python train.py --num_hidden_layers=9 --head_dim=64 --norm_eps=1e-05 --qk_norm=false --parallel_block=false --init_std_o=0.00883 --init_std_up=0.0375 --beta2=0.99 --lr_head=0.00888 --schedule="wsd" --decay_fraction=0.873 --max_seq_len=512
Each number is 500 + 25 x the weight over its row's rms, rounded and kept within 0 to 999. Layers, rows and columns count from 0. Numbers have three digits each. The size before them is the row's rms in percent of the matrix's.

# layer 5 MLP down (transposed), 320x160, rms 0.0683, rows 269-319, columns 80-159
102:548486511525497489505476561493535477520487454510502465496458476516492507510493493490497529490526500522444488522516517505558516510460468470435500556489475499493491486499493469552492503496495504511537476513465549535487510488500527502479542521
090:515542478488490543514472519455496476489511538422492476482472459473502501499504510505470523497519501486509448495493482516502476494513518520508507498516502529522538493515454493467522485504484522469486508519525507468489479522478503511528547492
108:501498499495480466470519509495474522460480480501489512494525499489481501526422526516535482509478500487469473500517462512513505549522499508495465499514540520505473568514484510525541474479515508524518487464509498528473478456500496524475476470
103:493509501489482468478498488465489502472507487547545472492464494521495504533481523471477498529520494490455497512533454507481516510494441450474433466542495488482500517525531513494508520484532533489491461511461529499509492561533508474512467473
099:513492481460501541496479480505442531503510499514494506503497491540490455488469479522526522522480536482510493474544549480444525475483505485480499501508510477448495509483520499544492509484481486497466469524489465517507513470506522551524532440
104:496499491505485478480473515464479502526500522530509512472484507498513441494557491513514489495530509463507541492460489471506468496492529479482505478516490504516494485541518531495477540485542465549520506516543505464505481561516497467538507464
095:498506526481539502508504503471511500514513505477521511480489474475516523492484516490495521537438493461493495514477513494549503489521548464499535492500512503535493530468524521555531492497493481486488472507496540489502479539531458508468455511
094:524495495509501480537514560467550525514491500467542418492471507529452529532547541510449510483486512480475487511494452477502494518488485478517476468490541539531479509523505488498485507544471489476489515502492501518510481500516523487543459517
080:537514520487550487547513525560502506511482495471527465475496511535496490475532531542468496492502456521503520452512528533506535496505561542457518561495465485469503502512534517498463480488473480467517535526467503511503529493498494490478498512
107:480517429522470493524492474449530507497526533477499522506492459462517503513487515491501471552524520483514488502507459491478486514505498453469510481488519521500521500483490553481483510566498490487545504474518491517536510497491545496457476527
098:545482451483527504485483473515514495533476524490517484517547529518447523461526496466512476499573519500471489509461491489496480515521455523484506507502505500469523487508510507520513512495499513515466489479483482535492498418537507556502514476
106:478499518523495519468545489452500491516477550514471492508500499500465504532479554545524513493504500481490506449532493533489459493500489511485486476503500470509515518541472475490478528495513486550494499508507512513483483505489495471500517492
103:514481494489480465484491439490468530517473436479489469497502466529474469464494532509480481466494488527479508538479511517510472481492491523484483524463491508534462481504525515491510526524510520510502527486547538559467471494515520491524492525
105:510500490499497503532512537528500513503516517481545529478503509520516524492521547436491495501510462514500495541543500483513535471507480480490460512501498512463522526511524501518500503494495542463507478496474550494506478498434488518502453464
112:492491449498514496533531528502434513491504537536499508473559450475508487519491499460557457492539505500504541467517524512500508516504508498509521508492485523435490491464490486471507503481502521539494495522528531499489512452544462479504540480
099:514493543484468525488495495500507510513468496526489518461510486474482530538497496507453486479512503550468526474527495473523540509511520492496515492554447469497491500455512462507474496450502500503516476522468535535512524465492485501519539499
088:522501418531495484495507450508479484507528484508495512503507458452506524490494520533502483505542499521504497463468497502536439521519516506517457498495454450501478507516481466447501498495471499487531514505482511491488521509472525513479497489
094:506535490510489520513530480548493478495548471488451531515498481497494498472541474498532519488508511500478507522503547499506516489464457549452492513528485475473519449505462565521480518472512489513450468491535522454505492534509456501491477531
100:483505427488476517476474526444510507492537503450525520520521519446517525511548506477481510512519487484500501514492504473536479541515524513528503464464473505516533505540489449473512539464494484523523520514462460487489432501476504482495516525
098:493457481553478494482481497508462519536468501561528510496515473455510494507474479456504549483506520515489493545493484515479525464495495472471443563524443519513530508514524454502526494508498479515547496512471500499480468438528516508476493479
104:539487506498499475502475536525487504508520480525484482490446469509495503517545504492511476466484506490486507468538515523440523480543468468499487551530490510462520533505491487494522493503488499509521493480522538484517483510462514496526576441
102:462462515476509530483512483500509508505531513494511467575500472543472555497525496460507512463482513516464521491533485510447497523499547520502456526485515504465527520496470488484486535521504496514495495513506508521533499486495442535495516492
101:506508439472490542503503511506511475506522487457512482490523485491500507463545466464518533500525478519491462504516496467506505505516518477484493514488461519506571463498514455530526520515468446525507502505503483488504505482505520511551508466
102:547510511456547489539479525513477512498483521507530518494460521494538431509506519489485510495552523516527467509483510516515512552543474506514458462515522509469513490464504501465488486542492465485449551518504480479516511469476521512481490480
107:492505550491529435514508515571528450468520505507507438524492532511454474497508522514521488503522527530489472517496458468521511513497528502496521512495555515508533459486509494488487485517510520513488526519526456524508453484529480510506512513
099:464509488501463523498459474505472517489496509514494487520469467531474525527463501514521526487447484497511474485468508480459543492544486505522510468504508479486492509507491512476511491531533476527497531511514516490472505507490511553490489517
099:474521510532527524543488520492492491536511563480503488481466551525520504516472491512503522496460519491489507506476494490540528507531504517526509501509471502506487473513544512472504518547471471515491516514523531552515495488485522489483542499
101:514517497476490485474509441515492504554485487480523550477503497438519503461500528478512477512449489479497502484541513513506507470509520500557513520545546515507499505488518510513547527525519466533529490513516548480551493459503499472516535487
095:476488514450516516529536498506516489503498524504501488467508519542492464479519463509513469484518493497502483488480507521495519501479476510498501508512498488464570529521516526555465531476477540551477453507453485480468513506525485476521497518
096:522525459507487478418532456491512477521496476489494482514518497485523494524500522504457524511460484514535507483491495458499519477459513524481479487493534491478500489529525485497552508514510498473469506480514496493498492558460451501509497503
097:485519474484528545506476459482488525496500538526507525494506480517510547509501489516452494474508505557559458472503493472479509512521542520531499484513496478529474449467503499488503517546442463477501526487534493517464501527473487503500505500
093:453518546486495486504508432473503485472485461492501477524514493470517511472522483504545486507476477524566509499511481486495502515456482512488462482466480570480479502518488441476478541557530499507512475488471512473505470480489496511486450480
089:473511520465471480536493523457457492510526473486519485506478496490460499557501470479520518512473500530470514495526511487463491473496458533483469489493537502471495464517545462476505523532468488549551523489531494519551526529498508497492484514
096:480511453493473547521508510484482491521494535491537500472494475474534463515498482510516522515518521503515498518534495484495504497466493522499525512510504507485482519518458510516481494487457433511455512490530508517511507490482503535528445568
104:501467470517467504544483458480485526535510479517520496533495489484486514518521509504480488474523553464491462480497476507514503500485501461496560526530469519483492478488527515511480476474553505484452488475473546441499525541477503491482531449
102:472521519502506472530462540501517489500489518483512468516507506546531566543511468527476512546528515495506488524522503488490509536502528494510526531479501539529497501483497502515464503507510502485480462518518492519484472499536486485510510514
106:512458470474522515469499508517475527495479500556524485510528541487539513489499491458503511489492509512488465485512521504505472482492496517468499521511469507543505481427506485497536469471534502497510513510470496496469467529485495585547511502
098:498519570453485505490506485548539506466494490524495506501482504548442503507483511545502512527499535504492471466500467506470444486522487488491509487498508515533524476512526496459447505460496535500530516521527530464477544515474516479522518482
101:499460526502491540501516518522515493470505504459540497520475484501515502545455487501516481505437512485487489494487493468489515495500518472511501473523536496477520514526517517504496503461480484492486479514491559506546537547464481501438468505
087:502539526504493503508497516497517528480499447491474440515502497519499494504504500487561517517496497513485488533487515508493468491452526526477486512468495545456493477513505465527464487527481474495535520478510472497556540457500512465491493461
099:485496461507522537508538464498530504495549487524541510483481519500441546501503495469535480506505538490490489486497480457492501468516479505547522514510470497494484513475532500478461501527536513464508546479487515499505501502459494517468506522
100:446485402526518501521474497486482474516518478525472526483505491508494445492491480512498550473519503480482450470527516508480482518457505493518520507515513519523538505528493500486500534493481503536476481519452471506537460482498501555501506511
095:495481505492532505466477501490490527509520529505497519499512493452451509461503491499443526501488525525503594490512519449479514522514500481511522483523538524501506513462532516473492508531492503481490521482466498503518507493528463445504482533
111:533494451530511483501476531452476474500521494482486507488490523485449430520532507513562520493487477459516518520457499494503490493519475522532521440504493503476488515508488504526487495566528503501522564484496519487488496527483504534456471491
110:529489521532513516498505519524501510514503531517519499519475542477524437514516572454465487481484524500523501519482504490508495493493511513494542516507539505543523512481482515478459504528497436525451525465510502471503510484487508458504517526
100:515498467492490520495520485480490489497487501522543523525504561483509461482494475510508512512471466484489538484557518449476520539475447515524506523464530544493517493476462503458500475482466449560496476537516447499483460441547507542481506506
094:485489548464547510551545514511515513504448505551512446457491514467515451477489494470472511497515490514508489520529503525525486487516496498475472475493516518467524534483515480475512495508519534453459468477480515518521514537464542527480476483
095:532489458505493464483471495516518488503509541533486515445497484464485499495515479512491542462516500498481468503559530488476474501481475512505529493474446531504508501540470502487488478504492460535487495525487562526476543492509521569522457559
094:507482465505513505511511490469525497537493501513530471489512501484482507515530509490451487532505490497508519504497540487471499523442532515465534516480491529505467515514493507537469493468508451513533510478497514526463442424545543532464520519
097:505526493502485479511483495475512520533464492461490484500491517493484546540518535531471470529459481490502513453493463469490477473489528510516506513507519458467470523530521533488458501480522461508519497483452538493508448502486507471498535496
101:503467521498512487472500481502520525501481476486511517497485489438481492551483535508519519532496530497474512477480467521435466479546461445471516505513528517499536510520492487472496459475515486463479508524527471530479485479466499495506513561
# layer 5 MLP gate, 320x160, rms 0.073, rows 270-319, columns 80-159
089:492533528489510484459494478523497490540506482531513496507451509525505476539516476466499515483507532505496516510485502545477455523539479498505527499483535485474512503516532556511452513472518484473512468483490499498485510499564509485471454466
109:495535515529476470527487502534517487492441540501480456456526518511551479492537492511452497482507501521508516512455484519555485520471556485478540501511507472545494503508480505519488494508490478513509472498482510467465524504526489498493536473
112:448488508492507501505518497509495470511522494499498519511515524498467500450467428490516532496501469517487527500487516506451436512484516513514520486500491553500488514524514467510494506474494497501482499463485457466505539457510520512463541534
088:475436504471500523513538529464512527501521511534495495504532480536505496530476464537502485511545515512484515502512552515478498486457493513510521534464513493500470521475474502523457514476513476496489511523451497501461479470526511485578512540
109:471519483523499472462532483494514491536532485509464478506478516501482498473495484486556540500469526442492478508493545494501505492492495511518465541466428514498503513524504501524495524536484488508517489496495485506541501454479499492452470473
107:508481579480522532505494501487484514498512517514509487481498470493504465497525522463502504462454485501483486471502520493483528492507534467523500476447470490544512468484484480498518483492511511473516507524484518489497495506487475507508497539
101:504506523479466515531497452501453510490522449488455487527519488503519462481507530441528488490467471507489529457536518488473540523485529461505484534494513476485516500474470476532492442515513514505495479468492527453476538525475530539477524478
085:477513512511471512504488473458483460499511522475500559489524512473506509495445531464529548507441529480494456489518480523444481508504536522531500453475521508493473500499511479482484476514491474504532548463471499498521531490520477524505533489
105:529509523511542524453526434509513465500463470519526505494503511511485477498484501479492492507489517506486482526502502514495494473481513495494537455471479490523526476494489489483518467493468523474528535484505490499464509491503453543483540464
109:506474471529485521514499483527499490546490532519503483506509501483503470549506510504513488512518489485498527510496524524480494474500510479551496501491470502499488571535508460547504547518479498504489508511523482553491502478515516519512505530
104:501521526522466491475497499460490506464508484457505463520499494500485487511516470485447478510549496498492528503487501482459499484502557499487513503471447529510498507530505502508504474527481518467475503493474501496468449468459477527505520506
100:532525503547526474520484502516503487532472532518509500530485483493541458507453515510491460454477492460553510450490496482499534473484521548484493512474526526481517531502506465500499513495489488486526502472520448470497534491495509475494436538
099:537486514455526475508526512486518494515467518514478467547466474532476492508522510483524499495478458472504536499472512503491511497538506543494510458467522476522535451516524510502516460539520461554528517519490503485509494500528498512520508533
097:524523528539501473476476492534511480504492431495502477471470537485497548491477448502472549483474478513495511531477495529517495485480468512518482500538504505507483482507488491515504503540468494487545552505507515470501488524476505531515520520
100:487513486495497459479489490518454497518532556494524484478535508512491474493507519484468514480514532485514491499540516546514495476489521504496542515463541497546544492537524510477487510489489471503509543496529447467521477483486540480457463535
085:494515492483536482560496522505532490508529524509540479500514529496516523511479522492558513525544472561543513489482462473528468494521490507481478549465439482522502510528484462494485517540481455495499511504483525481494531462470459516473491509
090:516513502515543505490531536483495521525487491490507526490467503489460489506512456506507479522489488491497482472553520498520483522515470441506562516501474539505498454517499528491515449557536490494483476470475489461522487540534518501480502489
095:498500564507541510467486511524494506505481536499489494517496464539509464453456523454500482550515521504489520494541499452498522491463499473459508502456525493464501513501516523530485489511504499504526489474504484505492547520515534495507474506
104:445480488535478460506500489540548510455474540458512503525500492554481489478476477496488506493495466498473455484494514500476494515480503480476530490517470530490504485489458496509477450516473482470511491494471497456467514486469473518511489479
105:505531491510441486522520507559450479476463476469505455453502496479514500526485495467469481523515466484535497534561529509474521516512487445493536457450504512524472519507459536490475462471505503503524467529509511529489490476512516504491508501
097:497534485515494470490478546514486467538544521503471479477486529545505491465494521456487491503483453510506493454487547490504512520494521496518498489475503552502492499500521515520519514510505549528501500511499486467509490500519490463533484495
098:461508531499504482511487504485475519483500479540500489494492465530500498546473515543499441512505522525474526513499498528518472490496495506483531501533489501498448524510433552507483515495517519461432506505486504527509475524504487502453507469
104:487453517512514496485529503504541491523495491503488517551489566454475522548506554495500512488478481502456531525470501534495443510477539529495506511528502493490476505474494485519515495526481468536504494507532498541522511482478493504496528473
112:515471528549524488491464512506499486494491510559488501462506515496484482489468496511523481516480483513571524485491483487497527493491528544512532513491462505511495458508467471497494536552534500513471554489478527571494508453478509495527489484
085:513463519533473511527530536495506493517495499523516487470515530523519497419490562501498507473499519479496499553526496492486512508462479488485468514504508563520500551553511512511474504537480471493550546514549510508482527515487493505417453508
106:472493501536466503504552490573497521499462505481492468530516495522481491547510538474463497501528491512496461495481509519490482503519462481519508551458485526500507513478525459497503508469469472521563506526517440531500479483485527479486453506
099:514518500493480470488493494499520527541503470473527453482492489483509533476514516487477477500483485484494504521503483505522493483489505529492505507533467498469468480498469523496500577517465465468509503519497509469532543494550479501538508506
096:497496503512530469513477475559520521509456524524527501505491515502421468503486497471484483514487476474495445512468520512448490485503498480449509549494494473470528470511521530470515522502523475497510530485510482489490515480528465511512472523
098:453503526514444463512534490493442482531490503521512505493530523527459479456517503499481505502512477453504518540475505533474499511519506475497518529490496476512500520504514514484508549482492505518515443455504504497483501507524512486476497495
099:514490499480522548575508494479541444512500480520504544516507499530544471467497510519500500514481516519440540515505524470459529483542499535481520497493486555550516470482527517517513476479535472482543449503542558490489521521520488489509497513
087:484452563529515480474494525474487485500481463515486492494503469518515497493543475522530478465486479519493535550509525486491489446547531470473503494525509516518486512531491479514484537503472492469536490525519496511514494474441493495506483475
100:512475478466530445542480492547451534535550519503495472499549517530519505484500449496475501498472494514545471508546555548505447519468536483524472512515528499462503463515527530511518524512493506523505487466488513490560450496516460519496495520
089:468507449532529513508533498511476501524516561510451505482517493518458483430500439512500515518485496527476487502516506505493484538471496508483462533505524512533508494480492496535507514478508499506515475554536528498492470506521488500442471519
093:505502549483494458500474471512496511505517487544466496456569532514486503470530538481544509504515530523432480525517527464478500522489485497513484475500497487510484507495509510481471489495503484490513500481471455489496471490485504524560458479
102:493479444486462495484548520497534484514521543493500490501513531498460454488533494477514537459520505471477498486475556539484491496517481467518481471512507507508501467517541489492541526504497462521519506484475493505478440510494507549487461508
105:517550492500520492473507511476476502513477485513496486465517436529487493519461461510526526462469498475484509495520523489470474478497507496506521524526491459530504480545514511492487488534464498525478457486498482544482451506495536520527498485
111:501541510491513472490514440492477528515504511470480502511506485506500498499493485558499497507488525481493536464493529491501497492517449501513470480523470542511484561530501521532484494513482538487525517446460443488470500508502543467473496519
102:462479522532485522522525480519504444548485528508493488498471545521510491507522509522496537544474488519526459465497491481500501517484506518475540534455488509459494493435466484503493504552506480539482495499502521448454482506437518537472502488
090:497508475530504495492531528522516473517466494464484514546491507471470488496470491487495515489500435486547506468486498508495466471499528464528497452483443465548503502449504530516502522474491488481510513462490468508546480480512504487503524551
096:494501518456497485497508501507532525510492491515538508543489495467514484513508532499495559507507514542476536510499503490490457488456509524467490458485479515472525453494491523477502461464486483511483505479511455495484475481487519514518498473
092:570501494457506514484493495474484535512498500484503488507513512512497482484501509459497499519504532507479534493529477494503575497478483510458504486462537501477496528494527480520572479492515466512504514495486509475474528486476500510508526521
097:512462479496489497538516509531500469528484525488489518521469452549503474532497497457524488438481497514478500531481444480460493470494505498473530474479456493482507496480525530494497536494496464531541498473512496516513494526521485509545559471
113:521535523504535492494494501534479497542506490503472490508501448484474497530535546533468459503516557523477508496525497513491471562485532542493504498499534510518510508474469487516509483566472474501514479491530481460532515553514470466516503513
100:489476535571482506470453558506458491489476537552469481479500527534544453461535540417480494500498492458493513538496525455537498491524508504473509513473517541560527518509467464502471456510515511524496524496494522516494493497501510472493505485
113:504508509494518489516503505487471591467482490455505502505501471524486531489506475541510487535470481509461507512500481502500504481515451512489529485510490538511514513505497521510474457526481479534518485436531483504478452482536523513457454514
097:471503486506548494457549473559492522507474522506499485459521472465542523499463481517495507568512469499552504504512496490520512496496507515524494541461469502525489517514530515542502518523522502486485491516531489541513475503478522517505519529
093:547477491534482501452520471514469501500488478511505576527486500492459535501518512478542515521499485481486553507515546535515507525492438507498524498479527478482530501444484503516517454506535494476511470472516481488524521490509523499517497507
085:533516490507521477473474468481526500542521482476514469488527507471485492505466473516432495514515517521546497490513518533515516531466494506530531486496494561481494502510531461495530493515524474511540487508498494470504510479497471509462496485
096:477494473503483506529533513530511495525522503497549540522495514520487541464547512495515478470503459537520554492510536511515534547490523493507492504490474539500494507491551508501524452524507470526485458485472544459483479514518511519499489500
097:535491490521514519499521508544487478513494459516510492473542511547487505457494496502523450499500525536494486548473532490472510509508518469526509501510506497518462525482497513462470513499563486482547486491475488565522519496443508489511487529
# layer 5 MLP up, 320x160, rms 0.0724, rows 270-319, columns 80-159
098:491499482508419480518491492482491512526487493511462475499485476463437529476500512482514469447485504472535509475509529524464438518523527547510475489505515515488528495505484476481505539498485511474506483440507524492532519504519480506498499471
109:527536506518494498475491513465512493502502467446517483492484493509462503501535531488497529506490512448494460452547481493487537530492517568504476505511486468475455531509471489471527491529526500487463523510525497530479543485470512500452503519
106:534516529493500473489483501481461480543464519483508549495538505518511471482478499482511518527478513499511487505485500524471485505514504508470485508479519481529522529454521497494459477464525465510478468493491484496508538481489454488490514539
088:486470505511509468511509507522466535515503524529536488494533520470499491471494519475465559455506473479479542499498480484487543466474577506483481514523499513476467546472512501476496472501499504536498542527527439499507479524475488494507491482
104:460509538505490478496538533495524499496494511496498516492531500498461492528498466450527512536507477478474448490488554521495458521477463442532477520529533497526464506497507519467496496511481461484501472520523507500525536472443562503534484516
099:505484497533448523515512450534476492516486489479484491548519485516496497463528486490466500572496444493518484505489525483538511508475523504487518518463501477504513460487529488484468508484507504506478482527485492508493481475534513486531519519
105:535491517458524504496491514488526495519477529485476501490477507491485479506497549486447505500539547437525476503476469521485551501529495513493497489520515466523484530504534507455496515516512507547495494500466486488503498535465497494469478541
088:499458464503492500477535526476465482472504538491493450502506471505504524531504435524444452485492490486525487487492487515519511488497491521551518495565477491488527522495464501489477501456453470518485504487520494496472515493503566524504494509
102:457520505503494465518522521458530491546500490448467508504452529482530492505475539483485485520455502510490513519453523503531525486533558515512453546498504515545475485496501522463472512564468524514488503490467504502560524528492459485486472504
108:517471520445453527495566562512494461490510472468499494539509506508472487483492531488483524521516518495472484508504445483519484515467516502547539499469449486475479487445463486506529533513485460483453531492527477482495475517536485537508485498
105:485462483516481489503487540479463487476509500487474523543477469510478483517506483487479501512511524444476539497491524466534506537503528469480510463493475507492524484491479525488483488486488509519502544461495525507537543607505508472539451526
102:525495505502496513479485514515517516517467454505471490466505471492533527473496446472526469551535478501501495512527475497478515486521544458512487516483498476501456483548456534473483544511500476484466514492492502520499484504477487545511571468
094:482475539545506536537478516528547515510537460505499550468521519490514474548505507537504508501517523518475491478474525469538536519506480508489498523548502501479467504490489504510479481482501501531499492487509457529484509529452531493510513479
102:484478477524468481524515463472456510515535512520460556502512514474492478515497482512537452515523530504507508463502526498496526471504472486502516532489486510508520531472518492459490517486506497490532507516484551462513483468486495514470562471
097:477504520470486535522516513502517502475498506478499564514470507491527480504539504510502492505494486476477550458488458563542490466489505454473506501465543522466470513491497530484470482527512519557519470518533559529533522516506480532496494528
101:477536475518542504499456502495529517477534537492496527490528464544484488504452519519533493479511512518514520501503545555507472521451445500482488512501461462475476463537486487492493522521483518518528488488535553475533497523525468496517507488
093:475506525506515533517512486446513510543493524496527504477464543497521480512509553475513487556494517476530533520511481524525523524520512512513530468465508524499493494494482502487495532525495483480472497527513467481524460486466504515490560498
107:477504477501467524487491482461519453470521484464496495478527516483518540502519516554517531509527511515461478491465536506504480492556511489504460477497497514510492542554482526509499515502509537492527533525489444497515483511450527514488492520
099:491481513555490496532483519533507551515501513457498528516498482510501468495492481491549519497509503492513496495497466484484468526530520500505512508513468541564505485475471501516476493530503522496497490453487513481522503503499506445513521531
098:501509475485457496477498486495489526490447458545472503494514518516464504471480505470484470526527529476522517527501548523495502511538535474486499498503487502512490486507497508477490554436547467498511476490550513511501485507448487488522480504
095:531487513494480424488485523526474485480557474509469488523542523481485494513510498526477489510528498538444485544547515495461484461476454495488491513524507494529500478471502513512513486488536481496523495482580477508506473498464516529495519546
095:493506513495489503486479474491511471491507465513527500518511495504496526482510512540522470523518489501542456503492513470492476461503496514457531528504505522487467491519529512510427533526471522495488474545453508524496490531484518498489508502
101:544464532532526532509471540466473486466521506493493506476469488510503465513486541486505489510504524488508505493513486462509531456532472494505464460522527462515505535492483504484500504493487533488494525494481523502478481493498467490543465496
107:517512480522490498443517497478533531486562530478496539497519541534502475453477510513489527471495507475470566462535516537518532486485459514478443520546501516490502538497522491498500527454500459457519519515507542525491524513494517504536486535
095:487506507501478525482564526467492505515511504504526464489502532463508481465499524511462470530470545529524477519533503505560522484489478515529478558505510515534521508475513492454469499565469494499495521526487535510544480500508492502509511485
105:499513511490503484516459508483524508472494527521503506532483445523466490481500500490485502524491497549536496503453455508512510521477525510488469487505510471488534476515528463499492496527435497503464478496488469490522531468553484459479537453
098:514531486490515450455516500487489468497501480494477481495520471461476518487498504513511490489527512484473504516520504495495488584515529507475503484526477498521508546528527480501495528441482511510525513528515531524521494457517509455490462503
100:503481469481475471459491512512480474493446491524501501455533495523499481514483564543494507496470481503473477494470469453463543481482475485505490502515516438540520460467510527471502488489516505470484515498550465506485498516517529539484501530
102:526431509550497557507522467503528503501486498522512533510481492494483534538496509487479501532446493518528467475498488457477513482480463504509486464524506497469503497531497524492551486487491522528479469534526503474538526505506516501500526510
102:516478521532515541465500507505518465491521474502489534514503526477509532464513530545491468478450464455493491470479518471463564473505538514507467487499525487508560503527500509507531537513425491470470529498522482469539504514494483524531470526
094:519461485492516527523518516485529481521481481521474482508475526486494474508470518494494486516520496484480490495517473472513487493507564536559516518503514483475508505487526571522467511433459500506499505468508510537508517497501503524484566497
110:456490472534542475476498515523507492487545524531426522487525492511530507456503517516479475492476493504494496495489533513485514508471541508505498481511488535527482500478497522519524529527497487477523507525491476489505508524560493506516475489
089:501497434517496514509499508451506488521513513501487503493504470467459504487447506494503487522523493488535508477515466496507539488496516494537461515502552503481531448503503468503494523531474480511540538526530499489465511503521536534484499523
103:471503451494478528514475506465475502523498543540515509503522525544486474512524485522535536543529527496479487512501508488524536527485488443499451541474531483460483499530490528493493485526531492497478514506483518467482520498522434476495513484
103:536546516476515512516510495530524490515450517457455480458477515481479510500494527523519474488564503526485494487464464475474519515524507493494501485532506509520464523489488535494522498524467471428508497501508501539516493454468476477524548495
108:512479500510490529494519550539441470527506461520550473485505477470542471457490501476535462483527512531524448531493502519511508498483504493481517471517522562489508456510489493509505465468544504488473529499537533503509500502460503491479476489
103:482526507515495485505501523484492488506534515553484473522534511542490495531533515482492482499489529473509502541488517462509469533506523514505452531530497517531478487507501489477525463525484504502442513446480499519506466495518490458451471536
105:504468490503486491471526539495468450536500457543442498551479543494525478463463510489524500455479495484543501532532434516492466514489494515507502536510526546527490463491501505503543503486497530513531513476499485470451509545487471479497502506
099:462507462506495513516493466486520483509521505585471446489516497475534522506491522507532487481547502524462542441541486480501512493532538492471480516544488488511515519515507486482483540521530463499517499505504514501446506510477462480484505485
096:465502466514482509514509499489532528500514506483481492477489499507516527483518526516474480530497512508503446508505517470487535486544503498538522536518501508580476463488512476519533485523488495457481491500504541485502511461517484471502486465
100:477500475516500461513482456460480509484466519501474523489581515543511514460484515519473512509511508507506483487522481528479508484486546497478516503478521485495516552507493511455497506511499534468500496530482488531495455479507513512475534501
095:477505501462485522483493495473526517500501472504516487456494512493496514495498550542492478529504528484522460488479456493456454476483458479482509510480503507447458506561489493508516490464467524473417526509490479489506478496514469483472469514
106:452518459525518489512534506480466512492498490490504509483517520471480509513534496530485493501495513517496521466551489498537535529470508508499510525496465524516529538492483545505516494509456533466479566451495491496464486456480555514526495516
103:538490539514473464509467510543483489469442547487483500499496449486559497536504493443470512491519499482476500483509480437539533473463545524481552511471488543474520517491513507519516492505463462517510520509515513528494477479537508501526481493
103:538461491487510481527501486518478533475546471471540506491499477506535451517500510484461481516545522477433479531527501492430530496464475476494523525505487462535527511515480511497489473508478512500504510479525510476504473478479495508500471505
099:506459499497488470495527509505516542489556498509512485508521526482520455526492490474490485479483509513463512488518536494465500515489518501470470479527490514513547486493544525519525441479529492510478491507504538469468542511477519514511463518
099:474486463509498466540514519508522504469497517514555471446502462489508497525464527541462497545543501521510479494550514509457501449464511523543465496498525530536541468520517510477470481482525514512464505478519498521513516493515490498495483527
089:493503482496505526533551532509502507487464518523497528464565526535483472496536528483507553532515487484474517513503516480501516487484494512457482483477500495549549500500509504527463525455435521500485502474484518530482446498522500462550503547
097:535545490531512526447478491495491506506493525535479535510473526489475490499494490491477493490497479460458482485494543506484480507462502537508478491494520441517477491464502511493521496539476465521502505523511522498463535493487471512510503463
105:505521489452471518453529497507511515490446486478513501514452494492530508486521502490551458535493442463484510472504550530490524520466516500486493522515502531469514490525465523506516544487448469514476504520492497482473472476477486508493491526